config = dict(
    norm_place='pre',
    positions='rope',
    qk_norm=False,
    parallel_block=False,
    decay_shape='linear',
    train_tokens=517300000,
)
Each number is 128 + 32 x the weight over its row's rms, rounded and kept within 0 to 255. Layers, rows and columns count from 0. Numbers have three digits each. The size before them is the row's rms in percent of the matrix's.

# layer 23 MLP up, 1920x384, rms 0.0549, rows 1098-1170, columns 192-287
095:143180163119130139133140149133070165106177175111121149105138166124136123131059131147157170086098098081113114127152187103133126134143074110114136190148105125105091160156019120146155157060118155142113151104139099113107090111150085168122129136142136188081156159114133131136112120121107136110
107:184215188073170106075161129093205175126084177094148104100122158107110139154129105136171109144118135159112083078166171146119200171146140147165145122146153119100158125137078190127140151116107140176066093095131141125128125102096155084151121122169152219116159116159090079134111149103141208134
095:135126146091130165100111172157105086081174120168152167084152107127170143125119113137091121116178160125088164088144133133175158102137147126149187131163109174128091147146103087127159103101107121240116226163141155108109158168156125104159160116154078157152135161120179165111144152142150091130
101:096145088151139102136115131096136203155091143134160159140158128123113118092146104111097117144201092113115068157196146155166136168164119200130146071066183145071113170102092116160114090164178146158149124124152115108099164124095063131121139151107132209103138101126167138112111096179188128137
110:166146064126173139031120135105141121125102144143077062089098155113126162127083154097167173164173124100138130070092157096133143124135130094122207158176098179128118064143108160147106116126140160083156101078072114140149113103101160092092136147098106117162077153118156124100183151100123138104
116:068136129205115129148097104121107126153163132126146142154156147105116151101136161134107178063122176150171066125146120133136103107147149136141131158106208128125092130034130115171127131156152103144165099108138165054152132076207150186175139155117082112165106115103119142106148088137181119172
104:083110117135134134100126161091092113147106151095177108178091163111149149148167189123139197190120184161088090099120181138107146198082179074099151189136183113092130115095102048151086157074131107126129158113203074127147111129129164125122153129134160149112174156130105197118137114092117111118
098:136131151082082180119169139122176125052120153094140102135063149134119150112084131157176117077134116119125168112114150110120163119122132124078126189114124097094097119140115174083146141074082145138138169084094074159097137107135073167140121211123145099144096151138122129157144093068113082108
105:161177085145121117053110128117132129136095096110151132157109134104111113108161144150149000135090163124092145130114166104102119162165129164170153159141123155106118089090137138134164117095133135181128167151144115114104090100095102065182083174106128131143159145126108082136105128174120091104
100:071160145138093127127120160192089128132122138062106133116121108099100117095088115157141117103143077156114105058121137130174111190159058125154144153161145055038125093130126140209122126130150113133113135114130043154115132116195101149129136140105118135158128148114025167115106086084163087140
095:069111145202154143094136126099149150108137102133124094070162126134103118111107114145092091068116161125079124098104123115115142151166201088152167144157095091123094096108133183141156155122106102106125206123129101111120095121149184137097137087176142139148170172134101129133149122153125137166
101:170147127102157105064156178110116124080105163095077113138113126128127084081155111098148094041164167147163096106117134112136155129149153093168127151117122130113093122105093080169167096070158130188136150150154138133200123128150155157128100088054146146144161126149074128107148151086089145118
101:153099135116168114117151106099122186088193124094123115091171071106096115178160139122165153127099101122180159137140148148153206056147151124130118143072187091127126155161138113131162133130142115183126142043102086167146111148140156100143118118108116157112132168090125085092073095112150144133
106:116136139194063183065124176162163153138142130189109077098168131125113176129116111074158151118126114100136163119110162114083186165172127122129132092139135133105155145110104146117112105091177159121215121095100134102130152131115118119201123152140134131145141125076089110102131092121122142144
100:187159094188142138112126168092124149026091170119119086170111113131164089116179104109139164102097119107167168161124106156152106099137106081147133188117129164118107085133109058126119196206167121066119108141150107106127155093114122171103119240122169136158107084097035132081098110102075146128
105:092100129183154182084158125171137182132094111080140081088129141124174150150114137136154087144163204136147088107190192140112125142155086119132101140106128118067103086066151165120179153123125128145175103107097077131111167152075117136092115105105114119119080148150124113142120180126144105128
105:157185168185147144170154125114142155139155160096118200105124183103160133202060076125145130124170177185129141219107111091103165161174116171144141138135106151157176150101143121098122140141136072112091140120112136122142098142121141089138104138133199203155118150108106120120158123133094126149
108:082156131115121123138082118108150097134139101066077127127179138111132131159143133149136141100138121153157134109204166139179109129188144151087142098128169172122113083075114174116107075105181114138132126133085107145046131108071147159151151111123090144153140132159143154128177167142153136140
084:088092200156139134096177153132119166114147124158109109112103119117105108162062171074126127090143151184146133089140163123173146145173147100150106155154184122146161192149154101099094119142120159124115164093110097135121138135117133107130122118056192136067146133037117153119117133110111197103
095:126111127194037147160143134115125180099189176090157167083156146115155103154089059133115117125139156155122165116104129109212098142129104122160117112080153159106172109083128146120151055094128195177102198097118126149164140163126159136154103148130133103155100099111118190051170092160118134110
087:126065143099118173073114124128171120183140143110131161075152079115088175103110131083107167078137097084139116104135126115161144090165098129117130161110163090097171126054070136160148128134103135134128133109185119168102145125102071188084120086124095102138130107135109135088115149123110144169
094:118146155120143137134150130125113101120112184117115163125159114119139121122143154124117140126145115116208153143132146145141114060100145159101142148124075157160119149039045142135170113083161150134126125097119128161142172165136110175117139127085144134130118124078138086085178087166189135146
097:154185157184101121141136121123130117097118128083051129153111167114114125111129134088160140117141110124170121177111138079155085120100090076110111124140071099131149102085122131092155140086138102137146085133126054116169076122158117146107071166175191161129145147118081105162152159129129204141
103:111146159145167158079111130127152140109169104112109147097139189094154147150144103102145124124124143129174085142142118194135118140093135118061136123113098122138135119077054118102112124159088159106124120127139119155165084130108172164065133105105114139127154104169091117157143159141101096110
118:155165146081137193135158061104170200135094206098148140111146096107127105169175125115122142154206118130190140190114180091118130100233114105120096144185099142158150116117083119159154145116082134129110083118155101126166096153114137115123122183148179126119105145130110142158124128125126136166
110:157159171160110093062163147102150125114131153133166141128158134109196189110125180103172154097150111097107099134150111101157207149095152044120123106178116118003150091117082127158109149105117130184129131124189116081159132135146108167122105124100131136103114156099074130170124097183118105130
097:059139133176126151113097122108130134109130133106143142177080139112073078217134135101066125065118152099104156116123225133132099125167110148115119159158148146123088090123106141143099138115098162112196103121127097152076117129121157114133118198075179119114162164205099206124145088137139167122
108:072115134142112141133114140091141165142146171145135144117101146097138192111148138091124106112131089098140121134148130106112086176129184092153148118141180121143048129103165207126158145098097136179067197133197071159147079112127129150148170137098139112130097170123145209164118113117016158080
098:110142130151152169097121087134106138045127202138140179114145080127125152126108060130113164144156114183094080130139109144078156110140146185096111148186139102101153151048137157147142130062160072125121135148161102151110120089174136194110094123084145145130112155133095114146142101103106126168
104:114100144192182139152115167140152074108113109094166136074099162123140106137136170173161093112100164130093134151102166129141117128172178126083091130137174147122163105159137119171157147096142135114170118108125123136160125111187172189173092140183088135135155173080093183152183151132061089098
097:061106097094110144165208137118194154121214152132144181145160107120160130118128085111111125127124066124137158120124199102119121137166066128121098141166076124113122090097049142132118126138183131066196094153085127171137145095082168114154026141104084131129111142075151167115143123163157090104
103:073137150122195178055119133147150175130115142127140174122153183104129091078133109047137128127082171173112086128137133131116151118139118147127122147125115182157105148135085123178127145122163149158145140054199140122124154133110168128172060118172107105135117198068102137133056101094141151095
085:109103130124072186107136129122097130087162129107186126113116144112040118110107161095124151140129203151162141184151118155093129048120133115129084060131137092150130152120115105190123089129137082139135138069123101130128091118123146170131099148140111137126096116123116140142151173168086123106
103:106119149168152118150182130154131210129172118167147139153169159108113171114143093182060150100115137160157117173081186190115123141146127181141075194135126105107103113094137150132100131106122147132109125060115168102120156132148171164107129107092138133142152089158131177159120099130083163230
119:124138136146139163123059134112108155166103140136146123112078156110162137088138174121084063115113121129148103183122191099141140080132133150156127161133175088112085078098068099167158134105137105151136108123107108127139178151132108134116064168138115128110150072155129140125105104153141098083
097:103143129198108127114113125172098157196077122105146118124113150123131065171102167186049137152116082142111095081107125150166142078115098079128165130172074104121133132087107162129076145154132115155156093144090124096085183134148143136166174129137111089138151111127076135109088119045084166063
112:121210149108171217126123122155128096058121127133118131136172166108155133121130140151090092109128173173182141124139188134147137171192217117165140088131112102104106126151162097115125152131158086173131162126094088165112154129186098131099146110091138105179158140127079160125130077094093130104
105:142099121112078145105147113195101140129165098111119170104073150122087120165116161091092153100129115100139113223146160038155085124133118062066080174187116149135079157156127176163129132131125078175156186108146122111126116166149121139107096102138191152060148094135141133112134094098113170069
103:131091103143117093175169135145131106093045123080135142060108201115095104110168152100141112124149135165095137146143140113107129144097151147132169154122117191181117157113099168184156117113125161103127080041206120095165127109176091136160038135110155142138105138085093154131106140137088142124
105:093175154105197134153147146154175202115120216145113146138160196123162141082108077158113050154124165152138175119100083132114107097155132120162173109055138131168181110049149174132151115127138089144126114145120095128148118116158069069188125191178082173064136138142158130131170158126134124146
122:144140150166130115156115100136061144150144157042177073087098133100141170130072164118110107137149117127109165122147152118170131123155113142091074158177149165089155124152134160152126089101111123154183118159111123087112112105120139154104094098107137122160123094079135154098133143182128132130
091:064159127190106134127147174112092186121126122137165145118169097109190173128131121150148172152111105187122172187144079114155066136146136124115156139089176084072102163144138160146134095156145156107191166059178070175196142113129157104100137169089109118117152155047147160132087130144128105067
100:168172169127057116146090159121100138130123162083122111144166138110140113147089144168078128154120135117117110120151185141138125121182151138124138120150105147106047123090044180152130036084130097117122140123169080110160094076118140101164085128107163151144144178158148213142219171087106146172
103:143178089124140135127175165089127123153137111128119128185150103104105123175117149065134118106126121138169154152150179124173066133183099166112128130088127111021152136145163086175098047096139158142097144072101119149104093137146160105126125189112145151157056189074118174096105095126129122114
115:169154155099141158143132163103172118141084112155109101155089104099096172160149157117080185079129148147116135134127118127211153070138113101174125160119128144072109115110168113144185070171172116129134137118161114188171092157113094125103081135117077214126106137105137118149111121141053116109
100:117138077160118098153156137129157180181110133117100142120157165097123198093136168145110140041147165105123181135182113126115093096166161121173095138125115118067133147063146165134128098068107127176053139107184152152081137125132065165165143117133127141145131108082140119127161140106097127114
112:147197151133112138086101176190123088145150110134151077161119108104150185117133131109153064084144147135118119103206154091126086060158135155126150171120150153112100092068165077161138097122153160148137126091120162131105139141175131159123081088127125117119080125144136118101167132146082149137
031:095109191225122118089146121149106136105139149116139120096160125071117155172104080111149122119173159177135135148136136080173220083143151073141114143119192153095138181129093126179165094124142070178148137031108155152171101097156125150150096180129145176075084180103143160081133095069158129153
097:072129139113142134146105150171137128100055166163115212118124101117103177136150126138135167101104104162108094196125117156107185100110126111154158100083126177150102091111172135132142099147059097125126120111133144105160130106137116187127134181119135107122060168162145118173147082104171128183
094:156148073100184184154130144137139129115146104143128172112114154128139101169148135082126171155192094170120133167121111117102152176150149071146144154098121132105172109129088105121183091139137130183155122141121133140141133111160105160078126187137167130114100181121093123153184083066108130135
092:095164065136101126086132134140142104084152171014073133157110105106135160147135111124161098097118212192082116125142172095111086096100140181133121146093103106155080171136104170136130076092080148175094124079135137202175134142161131109111108183101153108145150134115090150168068126132134092117
098:195066118122136112155078175100125194096132129147175106110133108122152123153137165132143104071146113129160082092183162126125161111097095077136059085153101141109175102143109135182149115153122120131133108079183117127134154132089067153072126143142179178132114159119087145125102146069128122089
047:122124135154093149120128146158190137073144121070098124093116143014160142131114081101143158116143093190125125134169127090146133082140113076177168158153138117139097113095074105157133088115184111151107143083126113093139112122161088166169086136079185145147202169117128127114164162134110135094
076:081146119167106085099089135132151204122127151152148099063117116091168107118110099122127081098144149181153133146142133089100112109141144052158150116088159115047125124142148119093108124092125134150183087110144138176148121088194156162154109141115149111093114128072106114138145107090100141120
105:146139088165062081132169107097062117066078151067121158089070178121133105076149168070104171118119127154117159185212100124194179084115165141100115140125104114142081099133135190146149094091105110107152162155089130146103069084144132155126089152159109138136150164157131150113157213159108148112
095:120136127182201099111149196155169173149111160061136201138021135123200096126137104150133119127113131126106092150137084123135149091171087095176085103174105120133121161116133130146140160132147077164071157070139096107151125137160104143144045184176166146139170125111138176120135065114136133144
092:102101085088059120135166127111089162166040122095176161070137152120067116105141139130180115104189171140091118150160120108075138121144123151122084109132065051115089165135168132074182097125102178114146073160144109148107171136068169148098109115090149169134141150106090171107107133096146150163
092:132190121172153150087121130139108138096125162144167143144113158098152166152186177128088109117107143146171115128142233128214107072124126112166150179109154147126104108123037101123184059111115148093125149107111077116158140164149150217107061133138111137034152103132062129133091146181122114102
102:042124132104115164162089155170153132101192146173144103123094119115102172064132118087151120165136103155082100097160128147136129140128092116152118130130139104096154088150148216215176099070120123159196127138098117159103084156218116077055080146102120141089143128136132123143159163040117146114
097:171183188102110146130143131177077143135116113125168099108112154137118094099140087061139133080136076133138163163186114112170165119143080129080127166092135133125078149079121165158117080070134137162162142122067113199175093112100094193133166119102158091081123126114066116142193152089152193152
095:143230042136130192127165165139142180117096129148142128106138079113093119142123107109157125093097135053128142154162132110103105139143101153089064097068090151161151129131093095155109152123118116155157190136176103127091113158179196136162123186207110111163085122156128137145190150143154149119
087:135124149095086156057215144116113140106159111179170194106140087162162121135088141137101135149178112177141136130099103107104112125093151149091094121158147140112127130072124139166100137065149092130130142144132081121179144068107108079181112140101122128095117078130181150135143093173134110148
091:127136121135135146131087152091094150166150146113152133174134200108143159109086136125062100082164106141142137126142100129116191120171104156135125067116152086105092154150107139122170095117188105172188112125176109099117102160109124133093129119169133174114077161153068140065117135121080121150
096:060157142195128116147159165156203131135119182098176140150131179133158098088117102146063140123173148132171134146140130126142162093150135102138118142106136124110100139115102114158172184147104134152097094115144156138142126108175167090121122129109144134154110105136188159123137174219146150112
106:195143154173095160082156125155136101104086120116168170118111147105156144144048093138161118089119138112149115133155196138121158136117120131072101125063145202104123091104065156204125148083113135147135135098083186070118149141084114152164111100131097119065085114105139155133173157097162121094
104:162112095177125087101061200092071134112133137128111136089126097118126213203123117165111052100131137070125124142122172089190145084137120117116140106113113156123101123138144125139114134187094087089083094056089090172131195099178138155128155122134134125163112202158136123146096153140143146103
097:116111171108142142065170100216167122098134203149117113119136143119067148192143100141188144100148146131159111109185098142131140105103080128143086157113078147043128169167134100105121146136192060171131096122159105130166127121124111142091145115097109177132107083170087155122068093146100118130
087:077122127121200140144097200111162138090072107137098113135127135110113130070099118124113157108151150141130086146118114103201128166132153154142191115101185176098168147104142120123130111150072150194120124192067131152136143151111167163146113125088160142164115109124125147142072100141127148125
087:086108155181127148164110149111125091181131100101098130089134083110126166149138079173140168143088093140122125136111125097130164056153061126118143085078132152157093135173084115143144098131150080148178126125108114080193155075148122218098147175079191129096100198120121167141083145112157146171
090:156151148167156068143167213244115138099126155107104131079119177129147132140115073112118161138178126142058080127178143136159179111157108085128093131153146096140123162105107081091153134109178074118115118129178112167087094094175119156103158108140175173116097129164053110154143131114108135132
097:123163107131112099139164131088107156131097138105150114137100134119135119145181119138204106108170161150120090176110154082108114078115151134142168207169142135157128150126089084165151100066141127158092082137133125116195127137173108086169029145123188128117096162112115094137111153149115107143
101:125080162139150129101171100131081155042094105099157055165123140130197176140139162162198048146103171204175116123098134178101119098160076136107129175137140130080147092123107129165103129191141094128078110144188176163121119114099166198091056182152138172153149183135046112123067120098155146144
093:086126170183199149111115153188167119052114074119151143146153127126180095143135165121154156168076075147127104130116153130180138129080160054049092187180135129112108064145122111170145183103189170123156104110104133082126130128196099181143078097082130158093116162115140210148127067095119159124
# layer 23 MLP down (transposed), 1920x384, rms 0.0487, rows 1098-1169, columns 192-287
097:132161151122135126158154104136045107160124102111114123125140121139141100121188142147205160090155097102092071095109164137151110130106108131114131106141107098142125125146120106150150150159113081122139137081122197135170064060135120106154059086150078177145166114119127132145109109174156061160
107:132145141118169127119120111187128134146133139077173143164158145178091072113141126180219127131113071078133111118087111150150107152097147155146142114102149140191163125115140106101141169151054233177119129154133136147126141196170133086141174144138088147181104165151110131138119120108114180116
092:151163101099169167142137183100101087126105065137139144113118086251103069090128093105139146125101100136123129162160078129119134091088123180139143089131125158146139074175164164146090086118091121106157133101132120156144108113144151071135139173125089103112110093074108114111139179139187030123
101:131065120153225095135150082107183116122144070155051105109141113255096134078141127145121094092178120136133117099133166160106106144154123156193157130112132133123142145116105079096167108144137153131123140087123121122138169073100180054180150123110150150093107123174114172143145117196132104134
107:152055122175099105107057121117162073203123144155159139132119062237095145060188135118174155135121146136191097176056113160145092172124105150098121156193102102128149152081147172149166096134020181145092134120162119104171098071147079116095170193152114117085100154144160155148145157096133198129
109:176180181118155105120097136096103144120165123126127186138089153129088112111143099114128163178108173152109192120054123129151148126109129147084147170159101126090142115120125126051136146124067229109110132167167143130081136165106079098151099115159164174166098157123095132114115198132091125129
104:150084122131093133087109133154221199132098098119116136094117170138110122152084111137095101110068129144097131060131128111166115115102240124109105100097120148108105071114115134126153146098102123203161185133102119133149126137147095154080093096131125147033147145131195151144146180121153093138
098:132170166141178162147131116124144092140093188114151152125156111255168072102111142110137164109135141100139139095144158124058062125136112131133164190172134196123093113111102118129150139146112115059098119203062190087154138151152138121170072182080125156138157114115126072125138123140088096146
103:113061120138160167123105117086143104128198138182114144151210116197160120144060106164177150106126122136111172155100184138154097145113121139110092088104117112136151111180148096181098151122139178104114114195137114125102140106088173105092045153135167097112121138130125158068126145155118109131
103:115154122130172115145110143114180103202148115132141167154098094126111090122098202156152093105087180144111061124067126109123150147088132179094130153147155113159147129116142101164089130205095163121088067159106088128075154128133114178137160138151186123146133114183184116123174133194125127141
095:149141100094142130132113141164114091147145154164080114160192104171095127147104110148170133118104126211114126140119156161115104131100141120187149069111132156095123098161113152102103143174082134083077078154101129118162159107106137205152152142173191209148123135145149098102092162098101118154
103:139112117131096150105122125127136096086165143092126131147122133217128161153151161132105102089073134236138089131088163118162129105104131119128163137116161121111184117138125172129116146125140082172159109093090129127150135115174121120079096142107145131081064072165111156164104101112170115129
104:186124175171115107135158137122082138171063126152125119124104112177121164162156153148148153155105137109180144158153146159172083132118160111071064146140112090104186125079130103194054203078134078137093084187149126083125067189162119113136136150121169162060072104091166159127108152039165117128
105:167142101119140132118107135161106100132169139110096115154117142161060159123119161133163119191096185056114106140114109152104096092139118124070095164092043141043172127154122106146132127115151189100167133114081181133132134162131125157115112138174142193173080126146103132102129123128108131197
096:125152111145085123132100137107138142171112085148108176119141088255129180156114127182088200168119160086082166155155152098112131128110095132104168139077122176145202105124109143121138154132108118080108205161109141135139170142142111095115090129051107068147112094129171159130081173164110145105
105:084120144146155108119200096167123078109129106119103115149102141255101179097133135144122141155105134110135113137119133180128111110067121131097112120104155143116164147134133165137147147153138151169112100162163127189170102143157121055120161132097109122129116138102126089121117226135156103130
098:146109125119088139137102098140116103114120128124123085113181101183137087151159060142156101138077137115143175169099112188104082158133155156130092167143078082169075118112152124105154114157137164093162162082084097102099138121083144172123139133169115153102106079109172165094122067129127099159
107:135087079104105105112156174155135195142105134121147070156086138194135119167109178141143192161101099127151154093153139093165165167117133128117114101101188084212100085124099155104100115154171158174086102155116117128107102097148111120152135103112067111124140102123086213178142139099147118166
095:110146100133070110164114131122119092158137111107078088135137131159132130142080045206084175133117135148171130049095144127125138159096031098153108139191145141144106153119077131100126096058215138051129174183180103132150171090122122094116140194150109084110135091158045100111136089120176131133
099:166138101123174159119076141122150160163130133132161111166115150251136133107116042109149090107113088112113141087129153121168078144165081144136106080110207133122112122120168105157127157136121169124137124156126115146145117087142153137142116123162146089101106124124097127137083157159130136080
090:084145119130141132123160097112120111116131086129169184195111142255146095129132090101110109146152152098092123126131159130147081140154066130061153124163110119145152104136160126114113087126134095126137076167121196100144095107184150127160185177187110113092116160116137113143124108151147105082
092:110059143144134125164166135108096112128138147130136133108117143161140124099138066163132112128095114129091160133135118142106132156167081142146117134160174103171109119150143097092103140138161116126114106159136108139118162150143129126157154094098071121110139117140100074139121141137123148158
096:102154119093138123080142154141123117143113113131117140107158126246137130173129197150108152094104152113103142149177183158174129147149179150092062183090103193113103145131168117142120129147135088161159121169103155153162059147137094127160156068130184171143171153182127100113155212121138143132
106:152158125149124143084074123119108058111132083117163123126107107093111149158174153141109117144109169158143171189117133167100167129165112186157162126072066086155145130148148159145178160164089149098078081093142124114127101109127162134151137083084181127129164127074124098124126086146182116155
110:143122135146117129118132138203104178141064135117129180101097153154172158140139136123140199144149097095156144134133140118101096113132113074066188143107105081158132122101132164148141148151090100130113121096119112135111092076093148115149104167192145095106157178122142120081060102202134092138
112:127139079110074149155137083124091161120157164083168136150111099089134124086078129136174182113103168179139075071138148149083171155102158124115146096180121112167115090191135127152100088045105106109096120100153157075092131112157092047101114114107144106148188149122159106094145116092140055129
097:174126100082081121116086104109133099088095135143100104149130092179055100100114092169161128125186113124149152135117093105114123136223132114116081108120111134152140144168117114158121123117152155158158181129150099119153171123075122101161096113047135125091163104124130153177186139128182185158
110:141125175135136140129129139158106144128089043086107134085132139117176098118142112096159161128098070151176104131133142140123132063136136189164122204141093132122189114163122119098102154140093087150148100189175154073167139128075142170047031099129134098130154102112162082093187156118195084127
099:179138191086136105121146087113098100114132164123133158090075126146122160135092106101145157115131094094084089087137127186094076144083097086101145141106184159148071086119102182124119124120180059099187089159106128126076054150160085121095109081123161109174130163103128093091105129147093128205
103:085111125042145080100123109153089090134115072105169107131137127255061146085100202163146112154100132139116096155086166091159163105142139175065112167165168133169170089134104126097108109117147113112205170139064124095136130096180058100110124147100128097152108125087143123152118088134163092109
097:159053137082111180126165121120141109104086146091132114112126156255124046129106186203148159172169125164124107077113114128109121108103135119146115097109148115142157132136151096157083114156135112156141130079119093108142129118184099100108158131152084123164187111130081131141177133118098155088
106:103083138123130201161166141184143127138047116140115109165170127089119153108106134113137133126090152135157125102120160127058087121085137087124112141157169137186157126120069162115103148099151136165125097145146144139128170098189125125175188084192146067125105147104141072179146081121120129153
089:194083163098176084181147069104179128154130167179120162141215110204138164144118185155137141169149109116130083116130110128076124165137150128149140150093121114159087141118148126118122057057106107128142141171130120127152095135106099173079123083159119093148096171151163182122152137061204087146
106:118133042139180097091169109195052122143077139088138113106097143160093168139132108111110144137196075138156132090153075126031125140137119098140115088185120100123142157142146121146113096123148116181104132117142164121113123103123166156098138110095194120113182096171146152107111090176118140166
114:154160072145104097175077126083128181202132123132170173145152178150170111080089132111058088126171142142067108181140140139153085096157156155138155105158135135132094105164157100177170194087124188166102155155098132141121107163103175053174102167121094132170114133147119098172146098137158084141
096:166141120095148098096167074102104100082110197152113150121147131246100194188128144096128106126128174129130148125125125096119099190120135129118181091124120157097094118196144082148108180201094155114092085136162105029182095100125152079088118144100130144117201100129210118116155124131147096141
109:143129132138140095106093151127167148125143146106098081183149133107149128104126151142197150137117189189142139044141164143113097133147090121140085146133108109117180154149167073041128114126143077172119146177127111137141126107120145144133151137132167079158157134098122147111151078172120124159
103:141091164116139120150195093155155170105107099084129184194121150162107118144143091165176142111132160092089118160151134113144177165096110101127147154064118105146163115131159117120103130097103129151177157123181083114149105102103124115152105128135119098142142120076144091122134087127194164098
103:110096120093110115156143117142140044147123139114052101146057205147086073110116180137078120102127116078134112122134142143101180139161084149092107043181119138120141127149122112157126119126024099113119055113136068136083093115146155165110138151175110141065124118088180129120160166121078150126
100:127128145094161144188098111164130172136113134097139137115092145229115176113112101175123124129121113150105093138097127117139103087115104136153133135156167134106112088118144150128162088130113097122159135123096110106120101165146086123181149181118127059152175110120129166139042164169128094151
111:161090130151122106148119067132121152111160102093183058124105204161100168123068153156144077157119110131085134108127110149168131141134085073164102126093115168129107136115136121132135205083066107123116111140092153138095163125143135162100132115117189158131180173104171092154126136154128152129
096:141135121170108039153147113165102162131164110111147069154069169166085126150155142123120142163127072111112152239106129095114132113156129084147199129153151141140138128116189159131177153221151149122154128117104087157124134147087134140166124152115162146066126129175106182162155183097124106109
099:144095169131087145184139136131140109108142146131187143122085115183097129149063116098116151095112137062137120154150117105157126130113141133174125049089162136090109156132147151163116112116123106133166158151119207115140097092167122128119102186129154194114155139101090151114074158176182118091
104:139128110110110053088114112138135141141110145058135115181158188211106145113083181161115139100138154154119108114132169094149076141143142116126158140067134131158113192122140121153117138154157128159150147139185091164094096126173147153131116097140112179082080077144112159128101088076143089108
111:128101097086117128160167096145172067096119131031125096137149122162093078135104087051128035115110126136132183177117171120096105185079080144079122096158104141108114102139129123113142162154103111176099160087153113149176090121091174181186131102181142126142158130148194070110123119053109120115
105:167092140151106106192103095095092146096117121079157201134088110184123124123122120123125140106132073150173171116184100097110138164175132108140103100129092120161129156139083139137075156152226188158163131108160113119138131151165112115135159176184111087059125140144121127135165089099115124126
107:093096153150141127107150112076130127088138164119122138137117111125120085129174145173095138142080137180072159091138135079138150123109083147152099087058136162150127072102148117153130179141146143127122093054142111124137157091150080075146148106105164182183123175146168133154126120101169175127
021:120152113078111142162094216126120113118132105088089132141205095158144102189122100135097117100135119154182108151107116118134114129166098100073178104191093168085186084136146147062061120124134125147142125133101115213136135120136128150108103110109165080161141104092103164145135085128128067162
098:097121107077142153143103108143122127067132136139091151151173129219093115142100105103090180162112126105120098092102170133084091199113121175183147095137146138127132156092092163107163139148085105107150136195130153111115118160140125082059160155181114082109086128169117145121083085095092134123
099:134143112157134085111115118124156155198178148129158130154178180255108066153129137177154094159110153121109141170118147124123077161171106133129140118100099100126151161065169109106087151172093111158118116152142140153154081101061165053042136130162163158097056131152124121145171101127096109130
093:128135149120130154129087084106198164153050051149102100178150122255112167174108184106098180129113111112106155150125129109195124164136129115162135134185145129172153058068124108174142151092133105118156154207175188143117123098106109092159085118130103073130144103108164109058108134143160201103
097:122148124171068140131093088073076149094133058163086101153195183175116125123113174152108158141092170081118152181136138116151143062163107091143139138193177134117124157132137095149146096169123151077116122146142138121109142104131152111160092073147186143147083106137079141134174191155165093066
050:145126118104130175147105185143124107156154172129151088118092110000096193084120112091135161184156103096133172103115159139122136159127108167117105152075117117121155126155077085166062106122109150108157109113172187142088128136175128128073114175149152124148121085109171079132090110156114151137
079:089148112141169059086111183054119119143146102025135129114126107121131123076121133194075147144096155174084121138148119134144167140112094163120131122127084114160097090112153116114103196152084154086153125154107106150143093165095178145152125091144157198074123178164149154145145120034119099136
103:081106107111101129168104137060129098119097147105169101151097119255148109106065155144103153116125148150122104119158112117194127168119146157065119134145134079109083127183163087097113122109051107140150097098105139115142069178156133156165150126132131134128085158137136162070147184158084126187
094:128179092129122183112126124109117109156134116151108129143174131255064114097103149141123164134085131127101108154134129170132131206126116152119131107091111131125134074092068132123096140151109101179080124098154108136176079119079098095130137130106100145124092147162144116102123097148097120157
091:112121090084100140069140160123149168074164071113132118077097133208141075103135146124155076083037196153160136157110147132157150159113074080146099196067090147130164098079180146126147110164120172101194104132105067097088118108137089158215184155123135115145130160161133165140142140137084042162
095:095110148143130096166102134147141134125186147109099139107146096107083135139085101109061148137122104054099101096124105142154130117161097079126149086176167068072157128082129097060066114129155124119158135134149158166132168132045154110155206104110089118130131108175123105109159145117141088166
102:121147121160136116151129125140117130138164113183105084155161081217136171078190161132168167125114159096141095142116159115191103163143086139138218115115125134111106137138142105156181140127063107141102150092178097173169128103138165142139101180156086118172121181111125129115205144157120073102
097:128150144132081141122117108131061114115103146147153130114113168250163126117145099164137122156182162061103141133109170101142117156144158072146107141118127088133140122108157101140129112148145122144106114142121123161184149103140100123163130116093127122132192102179169126144170127133139064153
099:166137120179145124075157109115215095127156138096125162075123096247137158151149113153166105062160151051117137097142121155138178188145118125144062132194138124127118088082090156122093169143171168129124134127185111062071119156129079094134170172139136134110115140067130155111117192081170136148
076:169151077173124129154070140171098134101100141106109120089090119255072138173165097147128187162078114165094154114112127104121140139143130101150166109106144111146084158164144110125152117155159099073133124073158137108207089089186186126112108126125128117187081112076126135136137117117125138167
095:156137123136207127048164147131151136105132072132157121105141131255170112135145122129187153142079139083130171092143042125095072185086071135118104157135168149160142162130157100124130139120079144135101142113097107096167106141080090053093177122142154115170168183116162122137119108152175156108
091:197116118149149151075073117132144138126148101123119209150145101255145205117121129116179172090098074088161092119119167120168121091101148145119147149134120077124092124102131110134083121141120161111139131122174144120144130110085097146172069147038111102122162170106133146087103125110115091138
106:151145124130140140124140103165130149119112088097179104154169146175115120137102124144110075155101069128190197098130113119189129085135165119181111133128055139210172155106160132156153140153162152088142148134160158160134169153115076070115113111068153183132130084120131122143086169113171082092
104:081128154138115171164155125108122116116127124139131144131144159113078126046145174120123147132123109133105135136150115059116146144115150158173084124094110118092067132154131168129133118171117102106180159161184182033166080124121128140190175094117162128174079155114137135139114079137099172126
090:153099092116174141129097115155103086159115102150146124155098096120116129091113161143136160157075156097108114185134123149111143101093099159143137132116157125115126101125108197146133154140128110152102115133145142114088112163071109139167117104135103122137130151176144099081114180089128100134
088:100145119094106070127125056149090156157187110122113149109086131176109055186171146144107200116135118161044178134183126065171110118143122118134128112138123127191095126141125121111170113148082143116162119101103108131156084120074183152108117134148114156190158109135128154118080107173125086101
087:073140105120099088132109115099157176164180111121160137122140125240116128116173062139115138121114148135088107129074102149105176123132049123108107128165155118139151118138123152086161172136091102075132160177103113169149125144108163086137114086112106119109111142140180139145067154134144133107
093:120109146145108145125159136077108102060132150101119128125053145233134154156102115094146086140059127066137074181223170152098110108104146121073098176113205163113134179140136074097130138090161114041089124098145081080149097121125116103168114137192078151112174111118131103167137179102164138153
101:133084196132122139127103096126156136108140097121146192088159148111078109126133100153067091126127097154101115105124150123152124103134097143155120073129178105095148098168082141160157105109115167152103159168160142117117204118090100149114116039139108134186177139129101127139064173087142120083
100:125133113090141072086152119100067125182124116152125104097127106239123168122120172141085119095117074134120143122148139103161089139156122104070143123146100124166131113185139057135166091154083111149167094134153154176148097115140139119132087135108116170121116089146174138126120135096127103154